python train.py --num_attention_heads=4 --weight_decay=0.026 --train_tokens=213200000 --max_steps=6062
Each number is 128 + 32 x the weight over its row's rms, rounded and kept within 0 to 255. Layers, rows and columns count from 0. The size above them is the row's rms in percent of the matrix's.

# layer 5 MLP up, 576x256, rms 0.23, rows 134-140, columns 192-255
size [ 94 101 103  94 102  95 100]
[[ 84  91  58 120 122 128 110 135  84 143 163 121  73  71 155  84 108 146 187 123 153 141 113 130  90 117 172 115  94 150 117 119  66 155 124 104 163 150 109 141 159 187 147 140 149 154  97 139  64  87 144 106 147 235 196  93 104 119 174 171 181 148 118 155]
 [116 113 157 128 100  65  95  81 135 162 177 111 125 105 179  94 128 117 172 116 134  72 121 208 159 121 127 105 159 144  89 174 149 101  89  96 138 139 168 111 170  93 151 110 103 208 169 131 150 151 175  60  67 184 132  82  95 151 101 132 162 104 146 118]
 [ 97 133  70 128  66 138 127 168 184 114  75 165 124  81 133 129 142 152  68  78  89 141  72 156 112 174 120  90  74  84 132 118 136  71 123 149 104 149 145 121 159 126 124 117 111  72 116  39 115  93 167 191 105 197 137 104 119 145 132  99 167 103 153 100]
 [ 71 124 131 128 164 157 136 174  95 155  58 158  93  95 139 159 109 185 107 100 142 148 145 157  98 133  37 147 124 141 157 186 168 145 165  92 132 155  95  67  82 131 101  93 154 117 166 173 196  86 136 180 153 129 125 104 155  65 133  74 137 174 151 128]
 [163 164 116 169 127 125 205 163 126 177 122  67 108 162 147 162 130 128  68 110 138 154  73  91 144  98 183 169 124 163 104 140 142 116 151 117  73 105 153 112  74 124 129 175  91 107 146 160 123 100 122 134 109 168 195 165 120 193 109  91 141 124  96 123]
 [113  99 137 121  93 154  79 154 101 127 117 159 118 100 174 102 146  94 143  95 157 245  95 109 143  90 146 153 112 142 117 102 125 102 144 109 130 161 152 111 136 104  69 110  70 156  87 165 103 123 100 114 118 159 178 111 194 118 163 121 162 156 130 101]
 [130  99 146 154 142 204  79 124 115 150 132  93 167 122 143 121 136 100 145 114 135 170 147 149 171 142 110 125 125 133 129  90 148 102 114 105 135 171 107 118 121 114 122 131  64 138  93  70  96 125 130 157 129 129 110  85 155 170  98 145 101 140 120 132]]
# layer 5 MLP down (transposed), 576x256, rms 0.217, rows 134-140, columns 192-255
size [ 98 102 100 100  97 101  96]
[[181 206  61 177 135 119 168 130  82 104 144 137 157 127 139  97 151 151  69 130 147 105 111  83 122 174 148 134 141 138 104 144 140 112 130 128 164  83 158 103 123 137 138 184 124 100 141 139 173 103 120 150 142  50 108 148 114 141 140 150 117 125 154 138]
 [ 65  76 106  95 126 112 145 132  52 138 103 150  74 104 117 128 110  77 169 119 114 139 157 137 118 127 167 101 165 146 118  92 114  96  79  97  99 147 128 164 208 178 134 121 119 115 143 165  93 137 139 106 109  94 186 146 135 150 147 146  79 120 149 147]
 [ 94 102  77 117 170 121 123  97 133 124 126 189 154 128  91 147 152 142  88 101 121  96 104 106 158 126 158 129 143 123 169  71 130  95 130 103 140  78 153  86 133 155 117 127 135 104 136 104  91 140 171 184 118 163 153 150 166 112 123 140 183 160 160 110]
 [153 117  77 153 117  97 196  90 123 124 135 175 118 132  32 107  91 106 135 103 153 183 159 168  88 113 169 124 137 160 186 152 109 147 179 172 121 124 128 105  77 126 136 140 138 128  98 107 186  94  99 140 134 169 114 158 146 134 155  78 138 102  57 130]
 [ 66 108 141 169 153 113  82  89 167 112  93 158  91 141 150 148 139 120 179 113 120 124  81 137  25 138 102 124 101 136 127 172 126 126 121 127 148 113 125 140 117 101 163 141 132 162  81 137 160 150 125 112 154  48 115 107 164 170 177 158 162 108  52  86]
 [165 136 119  82  79 104 116 148 123 104  90 149 153 162 139 111 188 154 114 111  58 109 100 144 143 144 158 126 106  91 123 141 108 134 140  78  76  56  75 178 162 138 142 144 151 166  86 176  94 162 178 110 106 181 140 121  88 166 148  76 110 125 109 151]
 [110 163  94 134 112 154  90 150 138 119 140  92 137 134 129  91  85 145 124  92 150 121 159 147 149 117 180 130 140 136  85 145 139 192 141 129 142 144 175 154  95 157 104  93  98 137 102 116  91 104 197 144 187 201 141 133 146 100 170  64  90 119 140 200]]
# layer 5 MLP gate, 576x256, rms 0.229, rows 135-141, columns 192-255
size [105  96  88 104 104 102  94]
[[149 115  90  94 103 161 138 139 120 150 176 118 127 149 115 128 169  92 119 135 145  92  95 188 110 128 118 138 185 204 111 152 121 148 102 122  88 133  90 132 163 146 103 112  82 130 145 133 141 108 181  95 127 160 115 122 154 125 122 162 136  89 184 141]
 [ 98 132 149  89  78  99  82 139 110 129 117  81 147 134 115 109  96 126 144 146 183 163 200  27 137 123 146 104  60 158 157 140 118 104 115 118 167 110 142 197 143 105 163  96 169 153 117 115 150 186  87  81 154 161 145 145 129 109 124 136 120 167 164  85]
 [194  78 141  92 121  64 193 109 155 147 159 118 161 167 183  66 113 118 140 133  96 163 151 157  56 127  62  90 156 129 160 160 117 155 129 110  94  63 213 152 184 142 117 115 169 115 127 145  98  95 112 184 107 114 144 148  53  53  96 183 157  92  99 126]
 [147  93 106 109 113 124 136 107  78 123 131  98 149  71 113 147  69 137  56 147 108 145 124 170 177 180 120  68 139 111 155 149 138 134 163 147 121 145 160 126 153  76  77 100  78  84 190 139 123 121 157 113  77 153 165 126 114 163 119 140 186 130 130 103]
 [121 168 130 133  99 132 116  85 106 106 120 131 109 119 134 164 164 137 168 182 162 118 125  90 123 159 135 157 177 140 116 161  96 150 148 131 108 101 128  66 148 148 179 151 143  97  33  88 105 155 125 151 131 128 165 182 139 182 125 120 117 155 109 159]
 [131 110 127 118 171 194  62 119  89 124  84 134 129  25 110 181  51 134  71 168  97  86 116 130 121  87 112 118 119 104 158 152 138 100 144 120 167 135 114 117 111 147 155 130 116  98 118 112 101 119  68 152 123  98 142  90 145 169 120 180 174 152 130 109]
 [149 120 185  95 146 132 127 170 117 139 154 104  92 170 107 106  77  47  98 110 159 139 128 111 141 147  75  95 114 131 148 130 116 177 198 121  44 131 110 129 117 121 123  50  72 120  50 104 100 165  55 139  79 105 139 138  89 137 168 122 113 114 149 140]]